Weights of a small transformer language model.
Architecture: RMSNorm before each block, no biases in attention or MLP, normalized queries and keys, local attention windows, value embeddings, hashed n-gram embeddings.
Training: a variant of Adam for these matrices, 120M tokens, 7300 steps.
Each number is 500 + 40 x the weight over its row's rms, rounded and kept within 0 to 999. Layers, rows and columns count from 0. Numbers have three digits each. The size before them is the row's rms in percent of the matrix's.

# up: layer 4 MLP up, 256x64, rms 0.277, rows 36-135, columns 0-63
# down: layer 4 MLP down (transposed), 256x64, rms 0.272, rows 36-135, columns 0-63
up36 098:447538562521520516467524534530494501570512434530539464502539535481444480399537513536519468407550525469483499509440568549517444400506471512487462497512424495505430476508539535510503528488494501
down36 091:470460547521459528551491503450456548487486463420455485462557515421492510466564477524569449518510550486541556447505463526484509488595507541526445508448450538458509531429464439479482462481499495
up37 097:518440454506442535400473529489583454490460507464536478522516513486479466464464483499527467468528426461490551496488531525485563438450545507489428464463485517475504460526450559509505621492495528
down37 100:480551510462428542563507477524511558441513532505536509513439436501519412583543517539548547454542547586479520469486510490472542427507513579513486462468465503516495515489490427503551474494492463
up38 096:418487443483500512496489518485491508501479464510562531522515507415450529449488491536526405470576525472446514457470480493497466454556564535445431468501553458496436448461547520552443478511471534
down38 091:492574501526537558508453505541473510471523517515526497454497449523544539510476527408512544512387474506491522556568430532466497563489493517475583478454523473507473559510480499492566484534542422
up39 103:491545510550489473467565498461531411528507471473508524501506471528478534441507500484546538469552511474504488490530518453464506578453515482544490411578479497432473523552579562479454436546565533
down39 096:494494522515498522549469480386415558445425456505520486530498488509523519469549486544526556500496448520538447519510529552477516537521467530471524543446501510534596476495469439544443498447439460
up40 106:544435514472505465458466504517563468570478528506498511442487538424536469521457522541495533367532529461506544439519509458451529522443492480504472437523497545512445444499531464479483425489485543
down40 100:444523452468521515429502503597535508546527546544469510564506508468612456460502496464513462498473478565517496510585506474491515488495472470550412503506494550565444517512513501580448484511487493
up41 090:481563516497580496491520512466522543487471547499635605417508446464512555531477471569520460509523474514541577475514449487531523518519515521545521511517496486522496484544539482506461480493513578
down41 086:468513504548459511556499473580513488415482497493454475454446487577455542466524538467462490443532488451473459520534527542560545477594480511507479477480477485533507518415582484448465535543460486
up42 108:432588461499487546476576500439519425516497462563473534545539501497527586549502454460494447516590520556475502546426520510481473446514453505520461481527516532471471497502553532532456477485481464
down42 117:451549475477529517519479492524494504509516498567504509544493477520545526464465417419545430463521461541481482474490513515564482449475526582504409517493492449512459576487528560479458442441421500
up43 101:508516479482468463445523447524515476472459537500537529543463538444425451436507482512565483462555529511517529574418506498463482473497587512421534500485602587471483487458493491486487464518503516
down43 100:499491497485403449410490479524545510461464527526536517517473460486430437422567505549527541529522500475511553580544491518469476533428574510487500523518540500446504514442492458512559458515451494
up44 099:538554431494450546440525481546479479483484378521555497488497484515485463483455433458483462530578483468556481435450575520478567529475463519457502473528509526495483484506524532563452470526496548
down44 100:491524529500441479458523493544538496502526552477486461456518576451470527481448491470523447535497477444515439490479538589447440408548497449528469570547507485539498467453477477490462502583436481
up45 106:495550501535479453526495585463463451541506524573536483488488459473490491478464493508553496370529479440465503465543536548453485484497501550473528506508480412525444487498494580543581483457517486
down45 111:493554532551525459520539513478491481502427561497519428555474443499516522487474444427585556450459485504435518486568429570457492492475510525540535499509475458530531472444472537487521515445534444
up46 095:483463519416502535513474436530512416585483525477496550483546495433547515513466519563524544491551451484476458509485490440482459503468503529469483402499493487490508464524564491547550514430576456
down46 090:470524496559515481466530462468477550436514456536421540467534524499532548525562511469563553486513548465449487541465419500473526523452488503525512502440573455475472459550499435431506574545472482
up47 107:485564443446434480510536516576454459518541503526488541457475520461441480525490485564590516535527439526526501433513523475530443527465520479527461462425482550494506436537565529557526485537522533
down47 110:484477498491601485448438561484500521488481509518551531494551498507507506450516467499503527466468534486532468496603544520497551595491516571442500478508588430471506459518528436485530517432542527
up48 099:469537529580540539496569508447495481531564517491506541442543530466520517522448521500480493409521474451464525502490626428493468545456484517543538468537482469457531515509551486553471497483574503
down48 100:509504532481506515472519479461507519470555552488531473448462530519548479496550476460556487524481452457531500467522488467432471503527545546543566544515594372528514479489561467566535561483479559
up49 089:509566507515559445516481506538448388479442481469563426479552563449477537474548433540488501435461518507527506569454533495484470510478487507499512471431535499563524502559503534568514509517488480
down49 088:503511557469440590482411557470494425511474489504479447534440494518542515486465491540420464556562505549509512489590536468469532581475478435505552501471481485463463530495527527469528516481528503
up50 098:571551487490472535522534541513498482514522418474471515465580590381526471450503488534493487481504429526487507557492524481429504449467462488526528476462512532434464452570474537515476476461516523
down50 094:503551466503487503521532498491406566493557478487545531517519589475524447507590464523548501550468471521509514514473519499467499498556551488522487473536455457520527435504504535498397556584469438
up51 092:539520487456504527518489569560567452470425495512518540452502515412397533449437508514528505560481510480510534483542487503501497455460496510497532480461488550424478401559496455491503466475538543
down51 091:433565469508547504535467491478521484505477589494466518492397546554490511396531560488494525550453492527464497520514503503598467497478496549499514445460472498466515551503564496478485558466432486
up52 106:456504531527485482444595528578528484542430480551522468474558439477463504509467509501493370451586476533492494416510547506504465519498451508546516446484505523504475516513506541450485472485471481
down52 107:525535533509485536514544484524521508481474466541512472460494477529496514558415546477471407542597542519488435457556553566533463511506469507522540457505520455542563482444467457412481502511460459
up53 095:524472419458456462441560511449509481493482515423596491516515491550524439480454539531558460504551510554508533487455554452417446444454508449470523508526505523528508536554444520516461519488515506
down53 101:472482521456461497497522423512539541547502507537495472475532493472491448414475437475529552474543577474504492517599580520400471465473517509482535495413471525459494515455491459523516484530558472
up54 101:511476504541483527451603541531556500500464528436521513514504546432470506490461468504531444419544485454543577428521475522460476492530565498462428494437501505475488521536484534418538451526516503
down54 100:477474502443581487431522570543580503537480542550544461544503451529479491508528465565524447541462531539460457534518538506450452530500498477524470431555489441528604499477520480468477481492482456
up55 094:518569496476530495455520597483407438550456479505518486550527512548484480556484525442551529466515501483489518462527485444478514469474498451461492467532534526489537424562462508397494553494526560
down55 098:516515500564530640453564488499542474479440545473461525475511446496493542539531480414547475488526451465501528448580494479501436477450561527542510494501527544486524496462509570502500478503512456
up56 109:496575572457539507432521488596494491504470448458518485481505556413479534439494509503527441471517511503580544532425475492515529485456519477510516519526472497531436425543562500461486452544513534
down56 109:508463524470533503519478477498561501514506468444419457454472450484496505430515615504520472489480529484524540522424434553479566494517477535516532483555468437524482435524483477386498475533515501
up57 107:489503488467530519488512514487508497561434488507526534417502500466483539531452435599583542473484531425565530476522534508443537514482478461473459478462508500534433444468578472531517460437551513
down57 122:418574507451557556515484484566522509548512526523476550534562458504494484482569485462515520505424528447539444507460540507495493489475468495502477570431497544535559519491552460539574485428507460
up58 096:505474478461461527459521461534480472558511493441484533361540517437554574472441477522556476453489537430545515466482541486472486500492516545453549475491468524496502478501518511481542465502605475
down58 113:510511450483428510533537573534534522520465485520571551488472529478468511437470406479486521503532504467527622491539567497545489425549455521486473450484490478458501540494523549527546498465551536
up59 096:471526511519536475454443498538531466418520522527538437504551541367493534535538506502514513444530443473497508508430546538437479484468501524468529520553518473484529527575432492472541496460565506
down59 085:541489506478492568440377482487505518421501551562513467513503507513542496549516502510420502566575497489566424506522442531491476457525506464459490531490507472445489527523429545498519516476567480
up60 101:495528488513451552554521536481523466481501489521543493478568511450553533470477525430507434459493547425560488478431516466518535464535402466492539417460552556461526461497525510452472489546549477
down60 096:489490487473592452494533541543549514537590436578523467568437502538514562526515478456504484500517481479463457449529483479545456483522488442494489513455454486410456475504518451464497526562438498
up61 087:478497486530490478455488459512518495503537441531495560494528478452591470573484476536512521539511494461521613499484591508512474466566466467494460455511478601532445434529515536461478484443470519
down61 082:538474577508513491559490490453568521514489488417485529458397515507466497548470488469451526507408465522507514544586489588506487483472524494505478491530511497466555498474439471500500542532459408
up62 105:486482565503500468436489440506569455530510533437499516489526567488500458504471482486524446445551477457525546525400494488450444463544473493487423515536531532521414515555515558459558546479482506
down62 109:468439517497499566485443457502574478584489501450496553490446513563505447458469484481455477484537513479554459534467469511514437522636462536532480528540516535480484464516487491456544528488438469
up63 099:480515456497581500505569479502498525417473479533557556473534512471510538520515513514528452480521553522542523455537506465539480522561490492462516454507494563416454485497521427460616509420540497
down63 099:465501524451523562499466477444472519505475425471474509554522526568566495514577517487458474463486484492488450469566452493493567487478571533420586476495461513589516492475479526492498562480506437
up64 109:490508492506566429514545429487522508491537508528503533483551476436511473471426513558564510495518445435542517455511500468497538476414511454465516505545493519521463437603506510493475492440513597
down64 111:493539511509481570499492469519506573493420535493555480496512506447463522553380505567467536528508452476461482554484511465569541528477482547511430540531500531528492474431492484447484489506527595
up65 083:517537568446555485453509506511500518533423535482530589514552526530563534461493488543445511542496457525505507460421549495498478478514506552486423518585501529506565470584502499503552499435537505
down65 078:491479543504553538515497480455487518518456565509484475483423496459599544515534530495511451507509488495431510541469447442494521475576566488557440530442478488477572527522437512536514590540524527
up66 099:546526532513537460460530571573437476519486498494522499506490547435484473501497447468552485508481436505459493584531535516538493466479410497473535440416486551499572482480517557510505518542589531
down66 096:521502486499523585474486455480574571513400512481465488524489503531453503546504502521476520497512456370528512479516577471466512527459508556519517439443456554537480501470557528481474454438504484
up67 102:544485537420487537449503523495519432449534488499522572471521506495506540534496494566489487494477530462483561386455545470535432515544405535442461526522497442501518457558486469523459531465513504
down67 101:543467524528423523515469521573526469493532517439464495530494571491482487504528497489449457500351545466456496510508488538512495519543507510544516495481563470449559509541521410490550504564524547
up68 100:514474491492548518505492486463501492484467571539529478471576558539488487518497454525538509481537516465538501531516528403478534508543515469484524482579483600506404422501473539542504509443568576
down68 102:549509500535545480443471510572505588519422472486500497546506519501502485504470467469500530518395495505491480511572507481502491511521517494573566538538471540490463385503508519476588506541569460
up69 110:522529547445527496497532509444517499468509499488558477507460539504495528557453540518522529451585497550487523558469531457415505494484457488454581397530491544501508476542487460514507395467499567
down69 121:530461575450472527452544502416511564491522575502470522511426454552461549515502564464456508485583512547526489500459527478496483494539512512524511431487446474535546558496458448489507404505520495
up70 090:506509440530442484425504472478498488481553465581520486492540452477495473527549431498563509453550470468525538473463515549473540486458367490485527520504448514481413475456520561459522488499478536
down70 092:542516580488493540434480471459429506530497563502469526473492504471530529432500553501507507619473483543509421540454492496456506558482558524516406459492527529564469479470499486501495560520547527
up71 101:544448503529397514474529527461481435463515485472518554496517492446460487462532469492495441444493488445565585522506539430473451529520497574483523530499473483451507505494493523411522444443561468
down71 097:513522469525523448414501479554463418419445575442493547501458477524482518474501488547565565482497518460425461559522483509534481547425513496477461472533533458483518497471560520500562514484548499
up72 108:474541467534501512490513515544417471440506441481558453478525493367470522494459532504506527498542502460553499516445542436522466477504496477486439530539447493540466498539465531591482441450527541
down72 118:448523436463494472500467513485461471479508472481498420544466523505561524473362551517458459475532499448545475529466454554514446480523560490474505546472430485541470497473503515564470533447543453
up73 105:506445497411511514410542551495500521595494478519506568489537517494460499466493463558525506495539510467462569503528494488550509516438518552497508501570470397445512504558493494557498523520573537
down73 108:418493472480469481460582491495531551482534573508574519548502517519452526499486485465485513515514473481572514587553459469577423468468476502511521553568493573527484481554483547506447495498445501
up74 110:433424516505512463441456519499519480537511490493509485541555511461520554533446477500564480407498438495502484495476526529477514437545473473471545444495555564455492421517487460406486435538532527
down74 108:468440533510469542482391453507518507480472476515479542523490522521521569565452536460523440514538480596566469522488547545518479483515495455503526486532539409543469514472435507527505432564485512
up75 091:491510413427528477464472505475429465507527514502495533491494597412489487589462507519519535399492555487456487515513482429461533512479469524467551510496496512408522431494499504509541536501536503
down75 089:548512541606483472521543544432558477476509503413458533474482492508507499509510464500477578546467490547482582477488527461533529522494508571527442514501472544548563544571475520546490500564466470
up76 097:473537474499473509461513460420521434459503500441487462459584430478462508467466524522561471487542492411521506532457565500523495484505497503507478483508558492441522500555504425543516426545479593
down76 096:496528532585471528525552509554479491513499521514456469546557522507438606536472461502465537532531515502484574562549496516570477465466544521497508481469502479462480613456543487495423468520474530
up77 111:531488552514510500500511538508462460533454451557554496497503486447529496498521489523483433490527492487424544557502511495505500459456493588507475434556421458398496435474539488458472452481569573
down77 117:511482488518469531508520499526512644572456556497582504476486576403488501494462525523448470478498465473510536508503489522547544496444449470523509518580515473457521496461517546499484513517520586
up78 104:520449503556465453491525464510480442542469466519532509520455540485513536477534440544559480438595508480403537522464517502563560487436426518498479500495523542512463525454545495474495510438547572
down78 107:530463605561497523561426535506469515530487529501510509485466564449442516521559481468548554487550525563415524462465476547498477504456436421477475527527510509529436529489449482505499524483521450
up79 100:564487485445417381514511550479390451554550450506550538501538523502531536491488515510502523452543529441567484468514526439471530494492512527463524478484488469480552526582516526516493508473491530
down79 097:450475523469477525452524463520452557493596490507512542516533454461550530523586499478473517479536544457489473513579546517473515465488524436579430483528496451559553526467540520522481439464562526
up80 105:478423514460482519424525562516482504539499497496453538506527521486493486471482496529543441493487503509537594476496528517494491469495484526432522512532519595440426443497480521458554539428609452
down80 107:505402457456505515479459463519498553444511502560502514464501553457522482484493577511540560535468461475505510479543433569505502564438521557546556580528496518476503473481521500512499583567534459
up81 095:490492440458496467437519543453524388477515526499506497511465507497486522561463476456556525441579491476487462509499548531532529529454542505489471463547444467405494505452589488502516461419528485
down81 095:508496436586535539479459466487526443451478463490510512502508429566525562407512492510476517471490439505505432509589526541517464501477456500577528452446550512490561506522482492490461476496472421
up82 094:540478513519496500442536493513542515484468512480486488472562523371503488564468493574580487537550521456462483518472479486508514494482499497436494535456538543466544552571518432436514479456526587
down82 088:479521449568417555467424470489598562476472480498479535533510546513470485557495458493467536493507489438442450538531541492508471449508508459453435494545493482447568488485508512413490541455499488
up83 108:467452556507462542443508513512468418472523463549560502390497480462532453513492508539553489477501507493458486482403528441478473489481473516479447409485547557488484451498505487487432504547528559
down83 114:482504525518479527548609514558489541486577537562506490474430549530543512501518549504511475492472441510475461500501455496576439527506486524501457453515461507491440464501383523522449528563491460
up84 104:543487509457464501469532557551505486479501518442560551455606503542514537510460503488503480448566517520525488473457512521434521431522508457443548484541525513489496480577494583457534545514481594
down84 112:520547542510471513551486577524511485475510500445524559460465519566536488546477475425483433478553436515484491512539507554481474466539512483458593511525441534551475493486544569488591512511455558
up85 096:497468439534510476504507509451514412514496450511519527512479601519423489499467516512504518536565469464446495542454504451417522492541458447485440510486539514483464451534623477500474445473520513
down85 091:532506550501508588512480435560480493532493472416428534474392482511443422478505525528506480464426460553465485528496492510478432543535521464493481484557524469552543501449520480566504480469502509
up86 100:532486507464467445534525566519478412453524421517548485488519577462456485515491474486514450467616547460481536475476524475514468490482549507532448444446543489554494487465508562559506538534468542
down86 097:482502517502572528491446519531483456583533550497429448506456479498524531436495502478482471529491514573531452520463483450455517559530450461562589523531449501453478473556504461478559486420542499
up87 096:473526484562446510433531543427450476529510566469521548429508514467482496506527425487482486429591582496562529555458548482488538513476431562450505484448527492520475518496464511533503484538515494
down87 093:498515551482460532566485489475453523516509515455543582538560441465542449407464485445534530542554504530562443540542517448539477488449523483531539538459481502477511479543501434502455422496475536
up88 090:539482460505460482417493533519543444459516463502562437433481505535513531530452489498498497528555471481542511427476526528390506547469478441484530525533486503437526458499502555467576541437545535
down88 094:549512455522536597507397560485485507480495488515493513480434487527509468506519497561542409499495445487562475496526470468405466504498517411560488492529440534497540494494530494493514474483426548
up89 098:492462492529524437520531441539506523481458465526567552499544465420498494598480533520508485389478525463436541481438515515439453518493484484473479456510502496509374493516515492523487553505503470
down89 095:387467485510488489548530510504522565478489452562575540540525506464398563564529493495486485478494477565481502494546544562493496514510552466496454449495462532578485464550542541486493485539468464
up90 106:473523537514466473470538528526496506531498539554526507496481565450493507533485472572563517519525504570553525521448536496416507610483528504425556453522567517469515499464495572559547539548510539
down90 107:518486569522519459493498514509549528517458539448450579485439542468487586491493521451508552521462450514548565573488519533445493524424516522453414538471494516507525527416523453505536519548482490
up91 095:543441522507482417457489491548501548548507433478545508514462440460529519490446489590495468460458532507530547488477549461527507447516486487461470548550473503554462515504475547521527482445579602
down91 103:493484453493475463542508501520578490504518511517455513465491458562450497483390450493488491430429535537500482502488546519455441439535496397494478489468420519566449537455471509524489552544503478
up92 110:507591473495446513465514499619486471477543489456597494460499564489501460484489483541505482511505441522455542512527544507480434490467488521507513408506464514459514495530528545513557537478598464
down92 106:553514465426514572550456505459464512550517509533535556454484494440506605436509421420514484550454498609526484479493455482525511542488547508513552471520464493528514483548475527472496510493524503
up93 094:555498530514447502470484520531460482541509523533494491580550559501519525527461503659521487532583535490529503439405530522484437547496463487494451514567508509510504491514542533460506465490506484
down93 092:440508458438441544514501471443584455554489561507409481499538525486564510561456409536409510484494490502468472504463498446441467515521547455502551490502517528493503528508506510488518442448469478
up94 106:489514469517516513467516525503557511482506510487499498486496462441508546537479459517500484495477561484550615444495509448476555454487546503505426485484511546372431518493602439522473515470551502
down94 107:451549505500465543492468539595505459550499532511481489494453562550512507446546484503467509448443488543483514386509500494490529511522444519526457463424523468450481472569460552509484500432574529
up95 101:478585467522500526462513560414487498489481507574489555407528565483498529572514474505597443452504509466545541570464543455519505559532526446504513495492486508465426507522515528482499460505525491
down95 099:518529414510452521509467528528440549512536554568475526455531503537520504549502522547570422565449470494483517552582525492462440514432479473473511539541522537533511549502481494463587508516454479
up96 111:527491413483483548505496559527470513586441456467453479518547513490416516458463524500575520450471485471511565519421504485523461461513515508494443466548519556446521489511535491434534458469580500
down96 116:504521472561496545513489475534500556509474539533489517469489578609492517487489549472609544522450458486488480448488398545480413468527487453532472516498585522491478478502519490480538540496542483
up97 097:434487521529505401487512558512554517524491517461578451499557468506437491481468512498561503468580557448467448465493536449537544514473437492443444548517518547513476504503482535526498496413462533
down97 091:504479567515510517492513525528516584540467512416546440430494500447521493450477524505464516534529520519477559446560531534562556450461389473443445516494513542460471527469506530449461507510532470
up98 104:463579425505457493488494484480531517495505441513507523541489554487481478537469541505509492561475455507584491466408552437454449529501524474478507445473572515446431494518563492531522459489533592
down98 104:464494488544465451473523565481529434472510540470436478531459544502510539532397452484590517483550434537509474478538534518508495633477532527471482512529507493526515487492511432539487535506564496
up99 090:459441471561495519497532507516473541489481548465523484571560488458509566513505535563520535497557433548475560504439567440466536561450480541461552469508493506536469504525525526483428493486596524
down99 086:510602487501577528449474507501413456602457521523517538556500473483552537540503482496482469502574473485510458475441542532494498504452513517559467479451425492523526459504465443480508509462442542
up100 105:550483503515427472432567461488437435459438526487458479536509555537538533541453506542567514504465512540445498490466512460497418507558504602479437496438517521480541503518525471534496488453513526
down100 104:614505539494501547515445443513467560533378579429436481509509480515554498487498446491533551568518457531460485533462521495481501506449550508458507540533491507515468461512561486526509476470498490
up101 092:501533431471510482453498520522508452506502464564467513498566485488464535447520497532537528551539470503421483507426544515477444393539547537447439448484514454455414490516526532450473480498538541
down101 085:522525476523465430519537456458460555491494452495441508551454475503599531489499557514540497543511488457462456555454490503459441513474552457509511491476531558428423540491410479493543499439520469
up102 105:546540498490550464451555550482482456419518447573519516498461570528447486530492498472525487375483514462529546505497512485536490494429450509490530489588493493475514492480502549552503465409504471
down102 108:528578506499526505579521515521530502385482524531469477423450516587486545499511538450536521428499541469571508500503481519489486538524537604548507506514476456472471511495472481467529456517497428
up103 100:565516561500502513477593468513444510576482418481511550438473547479450471472505489516497476437535484509528537592520535493557483488441457482502533465534471484463530426516497481483478512447550576
down103 097:505478547534434554447526470448521561526458524438514493594459526501485542453517460458468527477482482500493495489526494546533533492497437437515530584594484504539565499559418533528491508457487524
up104 115:541500493456494454478558508537475530515491494472527475522506498533463509600429516510578473490513487506497507472503574368434436488539544533404509446499511534458510495450498464500522526467504557
down104 139:542442490490528516497497466518471616524502434485522402505518490555493531551456534478585464539470492528545484493487464447452490479505531523473474480524465434479525522399530535427527530485453491
up105 111:518423511511521530490489515586491453496490459556513567526512428490495531516390448495535504450505541464540577517519537411425474501531454511471462495571497467514460504522527512494480546513550455
down105 111:482562509463487472534521506458512508412427490462447466498580506513447533505499490396479552527476467527450518563531491484475498462425473482496448492545478441452508503449411513451556473490508529
up106 099:495493585429493497462511451473453529555488475497444459517519473499506574512456494513530408480490476463507520440451501404472468479543495464484499509479509525540467384488507571555446500466466478
down106 099:522496439486572485537473487531484526493485528578535423501508504489482440482533542434520451559490466479556439542484496508448457467473509458498573543479421573581491515475508485473517543573500452
up107 109:468475547506445531469539482485461473509464501477576482519530575514513506480487473521493505482462455522551557476524577458539534479550463615511440503549540545516484467472570481558488431530582493
down107 115:471414462514521474532479568508578507543465510488552479532456544498515523488461481531462517458516395546492464533510435555451527527486513538505417510472537569515574502467488446540540456551486488
up108 097:560481542463509548506542532479469463493538537431486544544568500496416496462449487579536444474505451577491556486532494492491543492435442527518460483552505544428458451516561483503510461476536534
down108 104:495496522491542510495590440535428493471541572446487471528465505540450474433427505529515525559508504484490491474517453503503480469429514455509430504569593541450493473494573469464559535513492504
up109 099:535503473531424447495491546520478425465505524568529500424550505447488475569527512503494508419591428470477547506481515458496606482533509476535487517499511542496439489503491497529491449507556560
down109 097:500458506475499488533464473546566468514481493539557559472428418484525484527573483498512515458513490457475476504577526470559537468502516464539474569470572514578449485480506494411502468568550466
up110 097:464502569528447505464473488475515458428478463568535464423547520482427458480448444499576465390462442500485503539456513494485454483531515496496443499571491524518553501535480488494467464459534468
down110 091:523478459513479507580567522515493554474512551496491504488510474581547509480579490505452586488507522494484562440456448524557491497516555477487573414436549459461500538560517547541543501501481499
up111 101:484447485451418499482521554548482457550421424499536527515521481505524551556467505489516467486482535448592542521518573486550575480459468563483465482537428448508474507535513477437525511503487523
down111 111:507582512496481400490475526482450518501522497579534515499554450538490462499464451451557414431532469509494470530504496477577432478470492494532441487495451505515485544528588481495488479439456467
up112 091:428473501459540492473503505507511394537513465500474546491527545412426508538539504532529465522515571501428530434425510452476525481443537505515461421519470489482533538540500475500478453563513459
down112 087:538495542483454542528526500436497524472480517479581461515432508511498466462473450522474557493521566503569518544531523528508467539554465514552610497558553530479456449502451480546499506411453518
up113 102:462482531536492514495553479461491443518500447519595504489547512532460507470492515527553536528473545527576497450482532460530471441461491593473465437535465476520560497482482482462579471564589525
down113 098:529510453477498508465516506500567447502578478530472533519540430487508528592480455545461509465504482453442498510582495569456433521492533446498605475511550488490459495552501506509543483548472435
up114 111:472502493519536425536505516489480467510478432595542456423512477456484467524515509494511472519582556448442579495447521553497527538492472514494469488477489491510424435472525518497508492464602562
down114 122:493495489474519473583532512486516536477450486555484483499491536489546521499552550389515504502501543496438550504512488636577522518485441466550531548450527527481459499476462516482451473475509571
up115 093:456464417485396485499481462516515456456471490485502432509580454483460473519452506564584482550477482484474556510464536413466541548464482502523511484496430524483464506565535540472486522450501483
down115 097:541564433438508467567482483531503494507525512539493546529482403555439484489456479415555528507528425511533529513477530451528504425474451478462470444483422523528494506523475546546490527471475453
up116 092:413521522515488439458538532478427534437491475504515528512540590479499490491493530453519464512508586452494506454371578484502523490508467524527539506476502493484488431575522482551506494549502525
down116 087:502578521586467531479542532492482534501448476513371536506507533544564489540510466456459499530505502468534572531429476498531514502497501469567468484517474423495469531532498433487474512569527448
up117 092:466454535484560481519581532508431490523496529515491493491585525449483461526471522477519546455539492527443536491467471493517553590482535558425548512496461473398482469554444489455525498543519543
down117 093:520531508490488538507417382487547478528588513453518518509474535473482579527457488506475457568487538502566500472511509454549491479480499545510426479495436570500471427523527510513444478495494438
up118 088:478453494495479521465580468500507457506448475492501434486509456428543558446497512596545453449536484511529555426457516421525430513475546495502454547543466454510528501522515524475439534505526558
down118 085:477567534482528546491538435509408473571473473544574450504465472533488538468478539484492517490500487483539450587516452594433455514518454479536518476542494491570517537480461492557473504495485555
up119 097:528556478505513472469578507450446491456500493496519424478513537446507579553491437447484475498479531519443521581483489505534498537442451559531484423508487447504497482497523558486606550493521533
down119 095:512552557430559588509481478553470506519497476478461416541449479507497479535471526492504442515453520465502465542541536429528523459496493520448413483457526582534520581484550532457513522470517494
up120 098:509475545544504474460555471449483494465508508489591457499494522501496523473471433542497394470508586536429555562449519455527508447543486529547515419494470522544463472482501533442541480547506483
down120 094:506480534560531525532546544529499494561526472516442496590501523467449484485495543486500475462482461468459503543499495587532512411485528451517534525544494517568431576425558476480533541556530468
up121 109:519552489475534437507500452560519430515472442489515487499598484522462489480451484585520482514484560425438537499506510475509456423510544483506523486547446502446492444506520593521496504455500568
down121 115:502519507460510523527504458558577479538542466501433560462532462491540508491465517501499485557416547474513504611481437477530462466494543449524480561499457455492516483485547541518536607465489465
up122 103:487534509473508552491534482530487527469482410509507463449476551515520512475412473422550534470515609467465528520450512424516521445481483514440436511507522540563468514496558473499508469460580488
down122 113:590534498537513538456481478577514481489483481444476557482481518529540543454415459481509528441495533529506562469494587494548485490539456438515466588473504531487488546572515479575514526513528464
up123 106:485514457494471516435499431570565403508470467502495493458544513508510531489492472502498485470477546485531544407522469512481538462516474490520451441474431584494438470506602462547490515490503562
down123 114:460502501490491490508492495567562547470515558436486439522480584515510409445505476509503534457505536480531441515395509513546550493446516558555421558468524472489476545520535453486510463510540522
up124 099:543500461496475539486505496486471459500516487553625458528467544522532474453454496518474495520517412439499557521458504488535445480539467628500474471526452503509436496530530484421498507517554500
down124 095:449514499563567487550389489525506573570454512535544503445473506463498515488489442545476517493472506464547502460463486486601520513522574468531433528484520566505463485493542454485525459483552503
up125 105:545523444532487508475566556534534469498484505487545483463544531471479481581475515525478447496502526539471522428553471520463549461554514544473576487523519582364502514551514490482516466457503536
down125 108:493588479452542545518500465496542452523543498553534473458520498495525443504546484433513482498436489551422451490481513475478558477534445419504468481498513539588590546485517527448455540463510510
up126 097:474424464463501439479513593481543493499478459490471475468445521375496506532544461551497481450566540459474521528430535484437474532504456527457419500511456502520540476475539513482495540462531486
down126 087:511497522518533549452519514466475493424480495448555510488542523460464476510544479553468457447466483491369462474552517516437453490464538475545505597514512548465537488401508451502495508535496505
up127 098:546558495510564498506558535525532403571519496513499548524501485510497502491476503534498457467497516461483528489444575489529476441502503543424494534522537486535348468514498457519520415508485516
down127 091:552456451624545487491494525511549482526573458449500529496536471477512520544498541548473464550412499457470510520528520493574491544513502463487483525495539495499508501538442387461477508563463496
up128 090:462568538519525488388486475510527470560488518517513434415526574439476461522508455516508482459528418450483471495481507492414489504457433489482550482447542476521469547488548512539536475461525493
down128 088:549522520515541579527382547479455477514480512539512495525483516513595480513499474543483497516492443440489477480498529587524517509517500489526536475491508544525445550550489517533557434414416483
up129 096:499538491516489442482481528489476453481489517519530506419536573473545507487532534506569422504539478563562539515502588424532459517546440419531507423569522538457463489508517536476525475503487519
down129 097:496512415512487431522405471490477469488533531546489538483419535540514569525542495489447481525479498530466501542526470492500404492395485532540516476537519470519576571506479480511484461510489430
up130 092:478516417490498536528537548451548480542473538506512502427540503393505532624469480506526452467480528489517577469501513538500488502503442496546492527442558498417453516530523503461505468455501526
down130 097:524540467531482567511405500541453470480443551558492415451514460548534479494493466527521528514491514485586517513517473499501546573495484473541543478446500448520508560548553565541493454431524529
up131 087:404497466453519474447490534544537476506478524576466508419560487501483471514531470573517492447532535449435456470489484502498523459539472523486524380554452514468475506528522480521476467491485584
down131 082:566514489544454471509584432461492517513515494421496525480502500489567501492500434518534448525465466554422513496540552449450556480451505548565515460485518478515438492497450533581488432515540483
up132 098:509499530509415502374553548525522461490515522494498464449545523526499467469437510508580459555538574533520488506470534474527474459467535517514454490527448602450486471452502512454507512447513477
down132 104:459528515455539530414546575506526567502470543437520462519584517439484414507473560504536516474479555534488479442542539503493496486509513542553574483518524458468470533443523534492567502456507526
up133 108:519525503504515469450590508539468501481504448550500480534466562399509493575484531504523507540565585472553581478479501509467437517529491523472550517515433486487465514477547594535502455492477516
down133 107:457445540467452548495499513538527505490503509515462479485495517498468474547411552520385441509479556509509531473505540560476439521514564490441514451456380490517565497463493473529460518534476508
up134 111:522519495531421471489521565546489434530415543489522469476575512427477541538511462522491472462493483431483557533522544534505427466545464513494465546476549566513488487577524536495558548538491462
down134 108:483507492511447522519481490511506432574464539514456528517524475496461484537463462562394493512523508425542498492584533527500430494561455437455480526528507550504492520560502524525557538593463468
up135 102:428540431535469458466503501538467527529466413533510500502546430441526454555499490566513490435505524470474505510471520510485504490509517467492456471455580567514485463502461440427550518426568513
down135 099:486463496562491518536472526455512517488448531468435464450510423494490525535438470529425521500467543545521526479526542500480511534475495515459459560527589461477562469478411444434544438550519515